Weights of a small GPT-style language model, trained from scratch on English Wikipedia.
Size: 8 layers, MLP 576 tanh GELU, vocabulary 2048.
Each number is 128 + 24 x the weight over its row's rms, rounded and kept within 0 to 255. Layers, rows and columns count from 0. The size above them is the row's rms in percent of the matrix's.

# layer 2 MLP up, 576x192, rms 0.183, rows 335-352, columns 0-191
size [ 87  97 100 103  94  97 101 106 114  97  94  96 112 106 130  97 103 100]
[[120 120 120 134 115 110 122 116  98 104 144 144 116 120 136 115  99 151 130 147 149 122 171 130 151 130 117 159 123 137 119 101 149 117 140 119 162 178 113  95 105 139 173 138 129 143 184 120 109 125 154 145 121 168 132  85 129 105 128 105 142 109 121 131 121  93 179  89 118 126 101 146 133  98  99  81 105 137 125 112 114  83 165  93 140 122 129 140  78 127 104 124  80 116 106 148 143  99 148 120 152  99 144 138 103 151 134 115 179 123 133 113 125 140 141 180 139  83 135 173 145  89 103 158  85 108 131  89 125 133 130 142 114 119 142 176  88 133  89 148 106 101 102 135 107 137 147 115 153 133 122  76 115 101 117 128 145 122 121 121 151 110  85 160 129 120 103 110  48 152  84 113 157 145 108 148 162 141 153 131 132 134 116 130 146 106  97 108 134 174 125 152]
 [171 129 143 110 101 119 139 119 176 126 151 132 129 139 132 116 128 107 120 131 116 157 124 108  98 127 151 131 138  77 166 164 109 137 200 135 103 115 115 118 141 153 127 130 137 105 169 136 138 153 103 123 151 150 119 131 160 167 158  96 157  97 131 122 120 158 130 116  92 151 122 164 135 131 126 123 145 113 136 107 128 113 100 139 142 170 151  95 121 136 126  86 117 156 143 170 186 124  94 140 133 131 121 101 135 147 146 156 112 100 120  80 137 127  80 129 148 125 163 152  85 158 184 168 134 126 135  89 158  95 113 132 100 140 132 125  71 111 162 129  93 132 116  74 122 106 102 119 134 166 181 170 138 137 102 129 146 143 134 142 126 173 129  95 126 182 171 116 148 148 120 115 115 160 126 116 124 128 128 126 107 111 178 120  83 119 118 131 137 128 121 148]
 [146 142 129 147 111 107 178 122 122 157 120 127 131 124 188 160 133 144 119 104 111 121  79 139 118 153 125 147 190 124 117  95 110  98 102 140  90 103 139  78 162 149 133 111 127 147 139 148 113 141 183 101 136 149 116 118 138 112  94  93 164 169 140 143 115 136 124  90  95 120 163 116 112 138 175 130 119 101 133 151 139 112 116 127 123 154  54 155 151 144 112  99 148  93 147 139 140 103 110 161  89 133  91 150 111 135 103 100  75 113 105 111 143 140 110 101 114 120 155  87 133  86 144 108  94 110 172 174 143 133 126 110 143 126 115 108  85 130 104 131 165 121 141 142 172 160 102 119 148 144 119 154 139 125  99 128 130 123 135 124 103 133 119  92 114 121 166 110 141  98  99 165 132 133  99 102 128 124 127 149 134 137 173 127 114 184 130 107 111 127 114 138]
 [122 103 155 115 165 100 115 129 123 126 122 106 142 115 171 167 133 105 112 142 142 142 120 122 130 103 124 128 116 134 142 139 118 118 112 112 126 142 136  76 180 107 143 134 139 134 140 136 126 132 114 134  95 144 138 140 122  95  75 139 124  89 145 122 113 120 111 151 119 155 136 149  94 118  88 140 135 162 100 112 113 158 110 155 169 118  98  98 140 104 162 107 129 133 112 124 128 149 146 120 103 144 138 146  95  75  96 122 145  74 150 121 139 147 135 133 171 105 136  84 152 142 112  99  83  68 126 117 163 166  95 152  78 150 145 117 151 130 115 194 135 115 180 147  95 109 105 113 142 183 175 106 145 120 149 137 124 140 178 131 181 114 143 162 101 154 101 129 160 103 110 121  72 164 130 120 100 111 111 138 128 163 136 129 130 121 107 137 128 137 122  96]
 [136 154 104 156 118  86 132 144 144 125 146 134 168 124 131 113 130 136 146 151 151 119 115  85 131 109 195 113 142 106 137 123 155  98 125 130 100 136  84 100 141 124 108 149 123 112 133 157 147 116 170 152 129 150 154 101 167 116 117 167 138 148 136 126 180 125 151  80 157 101 148  91 147 128 137 137 145 127 139 135 112 114 159 115 166  76  92 159 106 130 139 141 105 123 100  86 116 153 128 124 109 184 128 131 194 147 161 145 105 112 133  98 106  86 120 146 129 130 140 133 107 140 143 132 139 121 137 140 125 104  75 131 110 184 123 165  73 134 138 166 104 155 130 127 110  99 124 120 143 131 136 149 101 139  89 186 126  68 138  98 131 138 108 136 145 177 110 144 113 111 137 113 130 109 118 127 111  80 101 142 165 128 149 123 127 103 128 145 147 120  82 141]
 [142 126 112  95 172 102 103 108 168 147 125 171 124  98 101 155 127 121 164 107 117 106 129  95 136  94 169 135 113 159 152  84 124 119 138 125 168 110 159 131 124 171 100 120 106 130 156 112 100 149 127 132 132 127 120 113 120 141 117 132 168 136 136 159 118 158 128 141 141 101 108  93  99 147 123 131 142 123 129 114  64 175 105  86 142 119 182 111 130 141 106 105 130 109 130 109 111 130 104 133 119 115  73 130 166 107 155 121 144 121 129 147 145 143 181 151  77 146 162 117 113 158 146 155 109 165 136 138 117 149 133 172 126 154 144  99 146 137 134  93 114 119 116 174 141 128 120 137 165 110 109 176 187 117 118 137  99 159 116 138 118 166  56 130 134 149 170 125 135 148 109 123 110 112 128 132 113 129 125  70 115 146  95 147 101 117 146  98 126 120 151 114]
 [152 150 145 102 118 133 140 145 140 176 101 156 128 146 148 100 121 147 119 163 160 134 147 151 119 125  95 162 137 110 126 169 139 127 188  80 146 128 150 154 136 126 116 128 120 133 111 118 143 105 102 180 137 161 121 115  89 126 135 114 119 126 175 110 107  85 167 113 134 137 137 112 161 177 120 105  98 145  74 160 120 163 149 136 105 120 115 131 102 130  83 142 135 159 107 109 140 110 117 117 131 135 124 163 156 109 148 132 119  63 100 155  92 120 105 110 132 137 140  90 139 103  85 154 146  95 140 109 107 149 103 126 102 144 150 126 112  98 149 115 150 140 104 139 161 128 131 105 170 102 105 153 117 115  95 115 165 141 133 134 127 124 136 174 120 146 119  53 141 110 126  95 128 173 107  93 116 120  93  82 159  89 122 132 136 108 104 110 111 127 105 103]
 [123 118 154 110 150 159 127 136 118 153 123 136 157 115 112 144 143 147  97 140 115 118 150 111  98  64 203 123 141 120 142 152 114 127 119 143 148 100 173 127  78 128 135  92 107 100 121 122 133  75 123 103 160  96 115 109 120  96 135 108 140 135  89 121 133 158  97  94 122  95 149 123 154 146 169  94 110 101 129 154 157 146  85 141  98 148 184 163 138 152 132 127 138 142 125 134  91 134 126 123 130 133 132  76 110 129  86 132 135  79 117 159 138 141 121 141 137 127 154  82 144 107 139 115 131 143  99 168 109 129  98 118 105 155 149 131 110 134 139  91  91 104 125 105 146  99 130 114 155 139 134 131 189 119 140 111  92 149 127 107 112 110 114  78 122 124 152 129 172 124 103 152  90 136 106 125 169 165 176 113 109 187 138 107 134 138 144 132 148 135 125 139]
 [167 181 103 139 107 124 135 124 122 145 122 107 145 148 137  76  90 111  89  88 106 143  88  92 131 129 172 144 114 117 121 127 144 147 187 155 142 119 120 154 136 143 101 140 142 137 130 123 185 124 120 150  70 169  97 143 139 182 166 116  94 135 147 117  84 126 129 101 133 160 153 121 108 125 121  94 106 120 134 147 153 121 137 182 106 134 135 129  67 130 108 101 102 163 102 161 125 133 115 133 129 143  91 145 130 154 123  94 103 133 174 167 108 129 123 113  93 123 130 192 103  98 163 158 117 127 127  95 134 110 113 137 152 115 116 131 122 120 151 141 126 144 127 154 130 113 143 116 165 146 100 117 100 102 113 119 107  95 102 182 125 134 101 146 108 103 122  93 120 159 151 134 111 128 109  94 122 131 136 156 117 167 136 132  97 143 138 134 159  91 112 111]
 [137 141 129 108 147  83 117 124 128  97 114 158 110  84 146 145 131  88 163 107 148 139 147  99 145 162 136 152 133 107 174 155 114 125 141 108 143 146 148 161 162 134 113 149 102 134 158 141 107  94 110 135  83 151 103 117 107 124 180 142 128 139 154 133 141 138 143 127 132 160 135 153  93 106  86 109 149 107 164 119  97 125 151 138 136  73 118 131 109 130 125 163 132 121 102 121 135 114  92 169 113  97  97 107 142 152  94 157 114 125 144 104 135 140 126 162 103 121 142 157  63 133  99 189 110  97 100 117 144  92 130 102 104 141 134 158 126 141 153 157 142  88 100 133 109 146 101 152 110 189 125 137 116 162 112 100 158 144 108 141 133 123 131 136 113 148 126 172 145 113 159 106 107 148 135 106 134 100 119 175 109 122 116 176 169 104 147 158 143 159 161  98]
 [149 137 143 161 139 159 114 112 106 134 138 142 149 135 122 152 122 136  85 154  82 105 159  81 144 105 211 132 142 158 109 113 121 139 129 108 113 122 149 123 133  90 155 113 140 141 137 155 136  91 134 137 120 148 134 185  90 118 133 102 117 117  92  79 186 140 112 116 122 105 106 183 153 130 143 127  99 151 167 104 159 128  74 134 144 111 130 129 132 122 138 149  87 125 144 139 120 126 147 114 120 114 119 115 116 151 103  96 172 122 141 101 120 134 125 170 107 119 121 179 151 144 151 148 103 141 105 137  94 146  70 154 102 113 120 128 131 143 133 169 124 103 129 166 122 147 143 115 101 148 127  96 113 142 140 106 174 143  92  91  93 108  91 106 153 110 124 145 123 129 134 134 113  74  98 101 109 139 123 165 123  95  86 134 138 111 139 128 104 162 160 127]
 [110  87 149 146 136 102 158 108 150 133 155 148  84 127 160 128 103 118 102 132 102 154 135 105 159 137 145 112 110 121 142 171 155 137 104 124 131 172  93 137 132 157 121 121 112 179 138  71 114 134 131 126 106 160 123 106 144 143 130 120 149 143 109 113  91 143 133 162 131 141 171 126 101  85  96 125 121 156  98 131 119 137 127 129 134 116 129 146 112 169 138 116 111 110 158  95 121  78 139 100 131 109 122  95 165 129 164 129 122  95 170 155 122 168 114 118 152 135 116 119 107 113 106 117 101 140 127 165 140 203 145 128 104 132 121 148 123 157 103 102 119  99 105 116 108 145 138 169  87 101 170 109  93 110 109  95 124 152 124 102 114 120 117 140 111 113 132 169 107 163 117  38 128 134 175 138 147 128 157 110 121 111 131 180  94 150 106 140 143 124 133 103]
 [159 109 138 130 120 143 166 110 149 126 181 104 134 112 135 140 130 100  99 157 165 188 108 160 113 121 132 109 160 121 138 100 124 117 118 148  93 147 164 151 123  82 115  92 149 124 136 138 150  97 140 114  98 151 157  89  86 143 132 101  72 118 169 105 147 144 144 117  97 127 176 103 159 145 159 109 196 105 149 130 131 147 107 115 144 161 139 143 126 155 137  90 142 161 100 154 171 136 112 160 140 146 161 129 170 120 140 135 130  85 149 115 123 145 138 158 100 136 111 170 118 126 126 163 154 122 136 128 138 117  98 133 134 103 103 133 126 157 112  95 140  97 141 101 109 123 132 152 119 171 163 158 101 144 114 151 138 122 109 118 133 123 144  87 118 128 136 175 152 102 121 122 141 129 121  97 132  78 132 127 123 168  97 130  84 158  83 126 174 133 129 132]
 [135 120 145 132 155 137 176 140 132 125  67 147 162 173 124 160  88 131 161 154 150 160 135 138 113  98 110 152 115 123 136 101 116 144 124 110 117 117 163 108  96 123 151 138  94 170  93 114 114  93 177 132 111 109 135 147 118 158 123 108 140 151 152 198 109 123  88 126 104  81 124 123 118 106 139 135 132 148 118 156 143 124  89 119 109 155 103 128 168 140 127 172  84 118 114 156  85 106 137  94 130 110 118 144 131  83  99 152  99 160 155 144 155 148 106 117 123 134 143 101 127 116 163 160 109 130 137 139 125 145 116 139 125 183  95 127 112 107 134 110 199 111 174 112  80 121 141 149 126 119 126 104 118 126 172 186  94  85 120 136 110 111 116 114 128 147 118 125 149 113 128 123 104 127 137 152 104 135 152 127 103 116 133 146 139 163 132 175 137 107 131 105]
 [120  66 137 102 123 110 111 130 153 135 118 150 106 116 139 140 148 109 145 134 136 136 109 110 128 146 112 106 175  76 143 127 162 143  47 175  98 140 145 145 117 138 151  76 117 127 166 113 106 122 133 100 109 126 154 135 145 137 131 138 121  98 126 138 161 164 147 123 112 137 116 103 115 150 131 104 143 178 127  84  94 169  77 112 145 116 184 126 167 127 127 146  96 130 124  85 134  86 138 131 104 132 157 134 156 161 137 150 139 107 183  92 158  93 131 149 134 171 139 129 118 140 138 145 104 123 173 134 112 173  85 168 133 123 141 141 125 156 117 139 126 120 147  88  93 134 133 103 143 135 162 149 133 163 142 127 114 135 123 111 103 128 135 150 154 107  96 150 146  94 108  91 174 161 110 119 111 118 150 165 134 125 111 107 139 156 109 145 136 166 116 130]
 [138 177 120 125 153 157 116 122 116 127 125 113 126  99 127 159 126 145 106 145 102 114 165 151 131 111 132 146 171 140 160  92  88 125 136 113 148 171 149 118 108 165 113 117 125 116 102 127 147 157 120 118 136 165 108 123 141 126 110 113 122 128 152 124 127 158 111 128  99 120 131 101 157 139 127 115 112 122 148  66 128 123 106  81 132  79 120  77 101 160 154 153 115 136  95 182 105 135 108 125 138 157 102 113  74 147 148 107  97 119 130 151  83 101  87  93 122 132 143 157 164 149 136 191 111 142 104 115 123 172 168  98 145 127  78 144 123  92 145 152 130 104 103 120 128 172 121 181 104 120 113 161 146 102 109  99 153 141 114 136 179 145 135 158 102 162 145 145 133 158 139 151  92 125 132 123 138 133 104 138 145  85 123  76 147 131 112 129 121 103 142 133]
 [ 78 147 160 162 128 113 143 133  81 139 163 113 141 146 154  98 118 138 157 113 129 112 155 151 133 157 116 138 132 127 146 153 123 119 104 138 136 122  78 165 160  86 132 115 136 182 136 144 135 106  98 144 156 108 110  99 129 121 127 166 113 139 148 125 180 171 108 127 104 121 134 118 105 144 156 162 188 134 144 120 118  85 128 133 154 113 118 155 129 139 135 134 138 144 110 138 152 138 118  80 156 138 138 133  79  87 141 131 142 144 134 135 144 111 106 176 118 132 153 131 144 114 115 170 134 139 127 153 172 126 120 102 136 112 195 143 128 113 113 147 125  91 152  91 136 131  84  86 122 130 176 160  95 127 123 151 141 168 112 142 136 121 172  79 115 147 146 122 115 131 146 121  70 120  79 155 116 140 169 121 120 117 163 131 173 118 116  90 131 132 141 164]
 [115  91 149 128 139 119 133 139 118 101 112 131 119 168 168 105 136 179 120 170 129 125 115  98 102 125 173  72 119 172 108 122 184 129 160 167 155 135 153 166 144 150 144 157 172 162 126 141 132 104 143 118 157 185 126 153 117 129 117 108 104 159 141 122 136 133  95  81  99 147 132 169 141 134 130 117 135 101 121 111 148 150  64 141 145 128 143 145 180 152 147 145 102 132 124 129 169 136 101 155 120 127 109 142 137 115 134  99 143  88  91 110 142 132 116 116 112 130 105 130 104 139 151 130 115 167 134 175 163 146 133 112 111 130 133 109 130 118  95 174 151 128 159 134 119 110 142 119 171 119 118 137 107 113 147 124 133 124 120 141 115 129  84 132  87  89 118 132 110 136 115 169 148  57 122 121 153 116 139 141  73 136  92 155  98 122 134 136 136 105  85 140]]
# layer 2 MLP down (transposed), 576x192, rms 0.165, rows 335-352, columns 0-191
size [ 92  98  95 115  95  88  93  97 114  97  90  96 106  99 120  97 100 107]
[[137 109 107 128 127  85 141 106  62 137 144 162 160 139 122 101 104 147  79 136 109 107 127 174 119  99 139 153  95 150 118 106 127 100 126 112 181 149 119  99 109 135 192 137 158 101 158 155  88 137 105 139 117 134 161  94 122 132 130  84 140 150 120 133 114 131 148 142  90 137 102 102 158 120 192 147 113 157 136 122 122 146 171  98 136 151 129 114 156 111 111 148 116 157 134 188 165 110 154 134 150 129 113 131 110 141 168  98 159 118 119 118 142 151 105 124 127 150 115 101 127  95 114 131  95 142 135 141 105 116 128 134 116 112 164 153 140 148  86 116 107 148 105 133 124  92 124 168 125 124  97 117 115 123 138 159 100 141  95 134 115 150 128  95 115 127 165  99 148  98 150 119 112 131 148 141  85 127 162 102 171 125 122 109 191 164  92 103 129 150 101 137]
 [126 120  94  99 159  96 166 152 139 163 188 130 149 130  85 139 106 133 125 115 123 120 111 118 117 145 126 117 159 129 126 170 136 145 127  94 169 112 126 147 135 164  86 113 155 132 113 103  86 120 133 122 124 122 172 126 139 124 108 115  67 137 153 130 102 120 106  84 103 131 124 162 121 135 132 155 123 111 134 136  97 117 175  86 141 137 167 158 149 165 122  93 100 127 132 107 193  91 112 115  90 136 157 125 162 128 144  50 114 162 117 143 139 143 118  86  95 144 117 116 165 105 112 165 118 128 140 127 121 112 125 144 149 138 161 107 180 124 165  77 114 130 161 140 146 135 118 154  95 147 164 136 116 144 128 102 125 167  89 135 137 115  98 140 109 113 133 126 139 136 137 160 111 138 132 147 122 164  95 111 147  94 159 141 142 142 117  95 146 128  96 107]
 [134 150 193 145 103 140 112  75 120 167  97 109  78 123 129  95 104 124 147 128 131 111 103 139 174 114  88 116 122 159 137 128 108 105 103  97 101 148 113 106 153 105 108 136 136 135 127  88 148 129  82 118 110 108 104 118 148 106 106 135 132  76 140 117 101 110 127 154 111 121  90 144 121  80 149 140 119 107 118 156 116 137 143 185  91 151  53 140 120 126 103 143 139 126 131 163 122  97 196 113 130 151 110 144 118 130 107 109 132 129 124 143 157 104 193 112 147 153 135 117 132 144 141  97  93 151  87 126 141 107 160  88 148 114 136 142 109 128 146 133  93 154 112 100 148 152 135 175 114 124 139 143 123 107 149 116 150 119 113 160  80  96  89 119 134 128 135 151 129 110 136 145 128 116 125 109 115 121 122 156 162 111 163 119 135  93 123 142 155 138 133  74]
 [144 136 163 115 104 126 139 127 150 167 132 143 131 147 120 133 135 140 115  84 131 127 145 139 145 131 115 101 116 168 127 114 133 121 160 143 156 133 123 141 149 121 147  66 170 102 124 137 104 106 114 135 122 142 152 132 121 109 156 138 136 110 122 138  74  86 149 150  70 143  87 161 113 149 109 117 143 142 108 122 124 132 169 118 119  71 152 127 144 130  95  81 148 138 121  94 161 161 159 107  99 133 135 118 135 129 130 150 139 124  85 142 125 108 127 124 162  96  73 133 145 141 131 115 116  77 119 110 123  79 117 127 146 164 194 129 135 124 113 107 144  72 152  99 147 136 152 125 156 133 162  71 119 140 140 142 147 143 177 153 137 118 175 154 104 142  93 132 137 117 130 148 143 178 133 139 113  93  91 126 159 130 136 152 160 121  95  96 136 134  75 158]
 [ 94 114 124  83  97 106 127 114 118 105 109 135 140 143 134 120 110 101 161 131 126 148 118 127 193 123 123  93 146 102 105 112 138  43 123 173 136 116 115 100 111 140 115 110 184 141 143 123 118 131 134 119 155 117 132  86 119  86 120 124 147 120 159 116 173  70 156 120  99 101 130 144 129 125  78 117 137 151 147 118 175 119 116 124 130  91 135 145 125 161 185  97 125 168  90 100  98 147 104 174 126 117 139 135 112 144 162 119 126 136  98  96 163 121 160 140 131 126 159 128 151 139 121 130 109 150 109 135 122 158 112 126 149 112 168 120 120 156 112 131 140 153 133 152 105 139 132 122 136 116  98 130 121 143 170 166 163 118 147  82 172  99 151 114 117 159 106 111  62 123 169 142 126 131 168 141 122 125 142 136 158 121 162 133 128 136 119  73 127 133 135 128]
 [128 141 117 106 143 120 118 100  83 123  87 115 151 155 140  74 137  99 161 150 146 140 120 162 176 119  74 117 118 138 112 117 112  98 125 146 123 134 128 143 150 177  59 131 131 129 118  99 149 145 130 144  95  94  92 142 164 160 119 124  77 104 129 117 120 132  89 132 148 138 145 115 146 114 170  82 124 146  91 150 154  91 113  88 129 134 140 105 102  80 136 135 123 148 117 134 132 130 114 107 148 100 140 136 121 141 106 123 124 136 132 117 137 133 107  96 142 130 154 108 108 115 138 139 111 118  97  94 181 140 145 111 106 128  84 147 113 147 101 151 156 137  99 138  93 137 170  93 102  96 135 153 128 178 109 145 136 115 109 153 128 121 148 166 181 195  78 126 135 120 119 103 143 134  81 137 148 152 130 152 106  99 103 114 117 116 124 112 173 117 109 128]
 [ 97 117 153 135 132 108 124 123 151 155 164 157 102 149 153 118 117 113 129 112 121 133 163 176 141 110 159 153 151 111 109  79  90 124 136 153 118 127 157 135 147 134 127  73 153  73 166 133  70 133 135 101 146  96 133 129  90 110 144 155  89 162  93 139 145 164 122 112  96 105 115 148 141 119 133 154  90 118 153 130 142 120 123 149 128 151 146  74 147 112 148 112 109 160 138 119 113 155 197 149 144 104 155 132 119 115 192 144 107 145 129  95 100 116 140 145 179 121 104 101 168 149 117 145 146 138 135 106 134 140 116 144 144 157 176 117 172 149 169  84 116 111 149  93 126 124 160 167 118 142 126 120 158 130 175 102 101 159 129 124 144 122  77 151 102 170 109 141 123 121 161 144 137 122 112 135 143 118 131 130 119 126 146 121 131 120 144 158 103 106 116 129]
 [135 114  89  75 161 153 106 124 141  83 149 126 113 106 124 164 115 123 115 138 120 151 152 114 102  93 133 129 116 107 121 141 133 106 105 139 171 121 138 112 135 129  65 122 148 111 148 133 136 147 137  70 145  90  94 128 151 193 153 175 103 125 147 126 149 115 143 154 157 129 101 154 161 156 149  83 146 130 152 112 118  89 161 123 131 112 119 108 128 131 118 126 131 125 140 123 105 187 107  98 136 142 141 163 111 134 127 149  76 154 151 137 127 154 106 132 111 163  91 121 103 152 121 143 125 144 147 110 125 141 150 119 139  90 151 179 134 120 138 150 144 130 113  88 135 134 124 121  99 153  85 118 163 111 100 143  95 128 100 139 103 138 129 160 132 131 120 140 109 154  92 135 135 188 137  76 127 114  99 124  57 155 136 110 123 130 128  98 151 106 174 159]
 [107 134  94  92 110  62 167 122 142 134 131 133 113 146 129 116 140 130 140 166 149  96 131 112  87 175 110 150 110 144 116 123 182 132 108 121 128 137 126 118 113 128 111 102 143  91 122  82 148 143 122 142 118 133 159 122 139 180 110  97 122 125 104  87 131 158 104 152 111 127 138 113  87 127 122 106 157 147 135 103 130 188 117 111 121 149  97 103 144 150 104 126 111 131 163 131 141 117 131 121 163 139 103 109 129 147 116 158 107 114 155 135 132 105 112  92 117 133 147  87 155 153 122 167 101 107 135 124 131 144 134 120 112 100 109 146 141 117  89 149  95 122 134 115 186 116  84 119 178 195 138 139 151 142 141  98  71 138 159 165 137 116 111  71 115  58 158 104 131 139 144 136 108 123 113 115  98 121 116 112 142 102 184 137 147 128 145 158 124 137 134 119]
 [137 143  99 142 168  97 113 136 104 148 143 121 133 105 136 104 126 151 143 115 161 165 136 127 147 130 152 103 129 144 114 119 101 157 109 122 139  91 111 156 142 106 144 125  97 112  66  92  69  93 163 113  71  94 151 113 104 118 146 148  95 132 132 142  96 152 131  86 148 126 147 135  73 122 140 135 109 141 162  87 112 138 174  96 161 125 133 148 136  84 126 128 152  92 161 182 129 123 106 125 136 140 101 142 144 101 109 155 123 135 131 120 129  87 106 103 118 123 156 127 132 137 159 117 135 108  93 182 139 184 127 101 121 127 118 106 158 148 118 115  99 146 118  77 109  93 131 118 132 115  99 158 114 140 135 105 129 142 128 117 169 132  93 131 142 113  84 131 113 121 166 106  90 158 130  94 141 108 142 125 144  96 111 134  89 125  96 150  84 166 105 124]
 [129 131 124 109 133  99 148 103 115 148 123 112 161 133 134 126 123 107 112 137 109 123  98 147 140 146 148 130 148 149 148  93 128 114 107 147  70 122 148 125 169 120 150 140 124 113 114 102 156 145 128 130  90  85 141 143 127 112 132 143 123 140 141 117 138 125 189 105 138 159 138  89 179 127  76 114 139 130 103 106 140 134 164 137 126 132 107 103 189 104 121  95 112 160 149 118  92 122 151 148 142 131 102  91 140 118 115 161  97 125 151 137 107 161 120  92 130 102 102 102 119 116 148 149 161 119 155  65 137 101 155 144 117  99 154 146  92 119 142 131 144 138  93  91 112 168 133 132 165 113  71 113 112 140 169 144  86 119 120  92 124  99  71 154 124 128 101  78 111 137 140 106 126 134  76  90 155 136 108 150 164 110 159 112 149 168 139 127 137  91 156 146]
 [135 156 122 141  89 136 120 114 132 142 181  72 121 102 149 116 147 131 125 129  80 138 127 167 138 155 124 136  88 138 110 109 131 141 138 106 150 130 139 115 128 152 104 150 153 131 160 123 148 115 156 126 121 116  99 130 131 123 142 121 139 119 123 153 134 128 122 123 141 119 113  83 163 139 174 108 102 138 185  87 140 120 116 183 154 184 133 114 110 158 103 164 140 171 137  87  90 119 114 119 174 135 188 120  78 121 154 111 110 103 122 152 173 132 105 132 128 116  99 116 129 133 112 125 110  84 110 109 131 119 190 148 131 102 124 119 123 162 132 133 110 111 128 158 147 131 151 110  58 125  88 145 125 119 123 100 139 141 133 112 173 154 158  94 146 111 158 128 100 125 194 134  97 103 133 152 152 132 125  99 132 104 124 124 159 101 136 128  84 145 149 152]
 [112 118 133  92  94 134 153 121 102 179 155 107  69 129 139 106  97 112  90 140 137 160 102 154 117 135 100 141  98  85 165 134 150 106 103 102 122 103 142 154 143 124 140  90 119 105 119 146 183 148 150 169 122 126 141 100 129 120  76 139  86 143 152 151 118  93 163 137 118 130 132 106 126 108  96 150 156 119  95 168 135 130 108 118 126 121 155 125 117 120 126 106  98 151 160 134 134 119 189 121 129 109  96  98 139 123 167 131 134 154 114 123  85 147 120 108 106 134 116 134 125 115 157 157 138 115 141 113 175  85  91 104 128 131 160 107 144 132 166 154 102 179 137 148  96 155 114 144 127 155 114 159 151 144 155 148 123 144 119  87 109 121 191 132 124 148  87 143 152 110 129 110 123 123 117 156 119 111 147 152 147 143 111 151 109 183 122  73 106 119 142 112]
 [137 107 178  95  87  97 158 119 154 117 122 170  89  84 143 106 158  78 153 139 125 127 124 112 121 136 132 157 173 108  98 121 123 147 103 141 111 121 126 160 119 141 124 138 112 107 159 130 162 106 126 120 148 109 104 135 123 130 127  91 153 144 137 143 130 131  87 110 146 112 142 100 149 162 108 157 133 145 197 147 135 143 156 186 110  89 124 143 133 127 117 135 119 111  98 115  98 116 112 157 111 151 137  75 104 146 124 154 102 148 146 166 137 142 119 122 115 154 189 189 110  95 170 133 121 114 134 100 125 120 153 138 120 156 150 128  82 133  97 121 157 126  95 121 126  89  96 120 139 159 107 150 133 131 136 157 161 143 135 138 158 152 115 111  95 145 142 122 123 123 190 154 157 141 148 148 130 134  91  96  90 103 114  87 171 116 154 126 128 140 146 124]
 [146 155 161 167 129 153 132 122 110 112 114 141 169 157  93 112 135 122 121 131 140 129 118 129 123 143  80  91  91 188 113 146 111 111 195 124 148 140 106 147 117 125 133 156 138 126 123 144 149 114  86 152 107 131 129 145 101 119 124 114 136 123 121 104 110  97  81 151 186 122 127 169 112 111 156 132 124  85 117 167 146  76 118 141 127 135  97 131 112 140 136 138 158  91 131 123 149 169 147 120 127 127  99 122 106  83 129 126 124 155  96 144 104 118 134 133 107 130 124 138 120  89 126 118 132 177 139 114 172  80 157 103 150 140 107 126 132 114 119 138 122 190 128 174 150 139 139 133 126 131 115  98 150  79 122 105 130 143 107 173 100 114  87 123 145 115 161  76 114 185 127 168  86  98 168 138 135 129  87  83 103 103 123 139 131 127 116 128 139 109 133 131]
 [137 124 115 103 121 138  80 118 122 142 133 117 109  94 147 126 143 139 133 120  90 140 137 115 137 123  90 117 103 158 145 186 102 146 118 149 138 129 147 162 153 170 110 153 116 104 111  78 109 113 153 122 110 171  94 137 123 107 101 155 111 154 102 115 110 154 105 120 157 114 159 135 107 101 129 109 105 140 126  95 100 108 174 159 103 191 118  90 118 114  90 140 193 103 132 164 127  83  83 164 115 112 165 143 128 192 124  87 107 107 131 108 139  89 153 146 121 123 102 114 124 116 139 125  89  88 131 171 130 125  99 140 170 143 134 133 122 119 131 109 119 113 121  94 117 126 137 138 140  88 154 141 156 119 102 151 128 120 102 132 124 135 126 101 130 118 143  72 133 133 118 130 137 120 168 120 126 138  95 132 156 136 178 133 106  92 144 119 126  82 170 162]
 [145 105 180 145  97 134  84 110 141 120 121 146 118 147 124 152 138 122 176 114 108  98  85 121 144 136 178 136 109  99 136 132 156 138 102 144 145 165 137 132 128 115 155 163 135 155 102 152 128 113 126 166 133 126 152  77 106 181 135 159 116 122 143 136 123 142  66 131 149 138 143 117 134 127 120 129 165 143 139 136 130 140 127 168 147 127  98 145 120 119 110 180 149 135 155 159 105  75  89  91 132 145 132 153 116 136 144 151 145  79 122 140 134 110 116 125 148 116 142  91 140 160 107 133 131 143 119 125 117 160 143 129 119 124 125 100 172 126 134 131 108  94 128  82 149 107 103  77 120 120 135 138  90  89 151 123  97 127 141 140 142 130 171  69 111 111  86 116 105 141 131 131 121 112 102 118 133 169 147 143 114  97 169  74 106 103 139 102  79 188 150 141]
 [138 167 146 114  76 136 161 120 177 113 127 107 145 111 127 135 151 133 126  96 149 116 156 127 146 123  94 112 122 135 102  78 139 131 155 127 131  88 120 121 139 113 123 114 125 111 115 128 176 145 106 141 112 120 141 138 151 156 114 161 227 105 146 109 143 140 127 156 147 125 113 113 122 124 106 118 107 135 126 130 117 143 135 172  84 142 132  89  81 108 150  75  99 154 137 101 124 106 141 109 106 159 154 135 130 152  90 115 116 113 121 119 138  82 134 141 101 165 133 113 126 110  74 163 143 116 142  88 109 141 114 102 131 130 121 189 118 152 151 121 161  86 155 139 155 117 182 156 115 140 128 141 142 142 121 175 125  93 144 107 105 118 162 148 181 119 142 127 168 109  98 164 105 121 151 136 114 149 172 115 115 132 108 153 122 116 162 121 136 151 153 123]]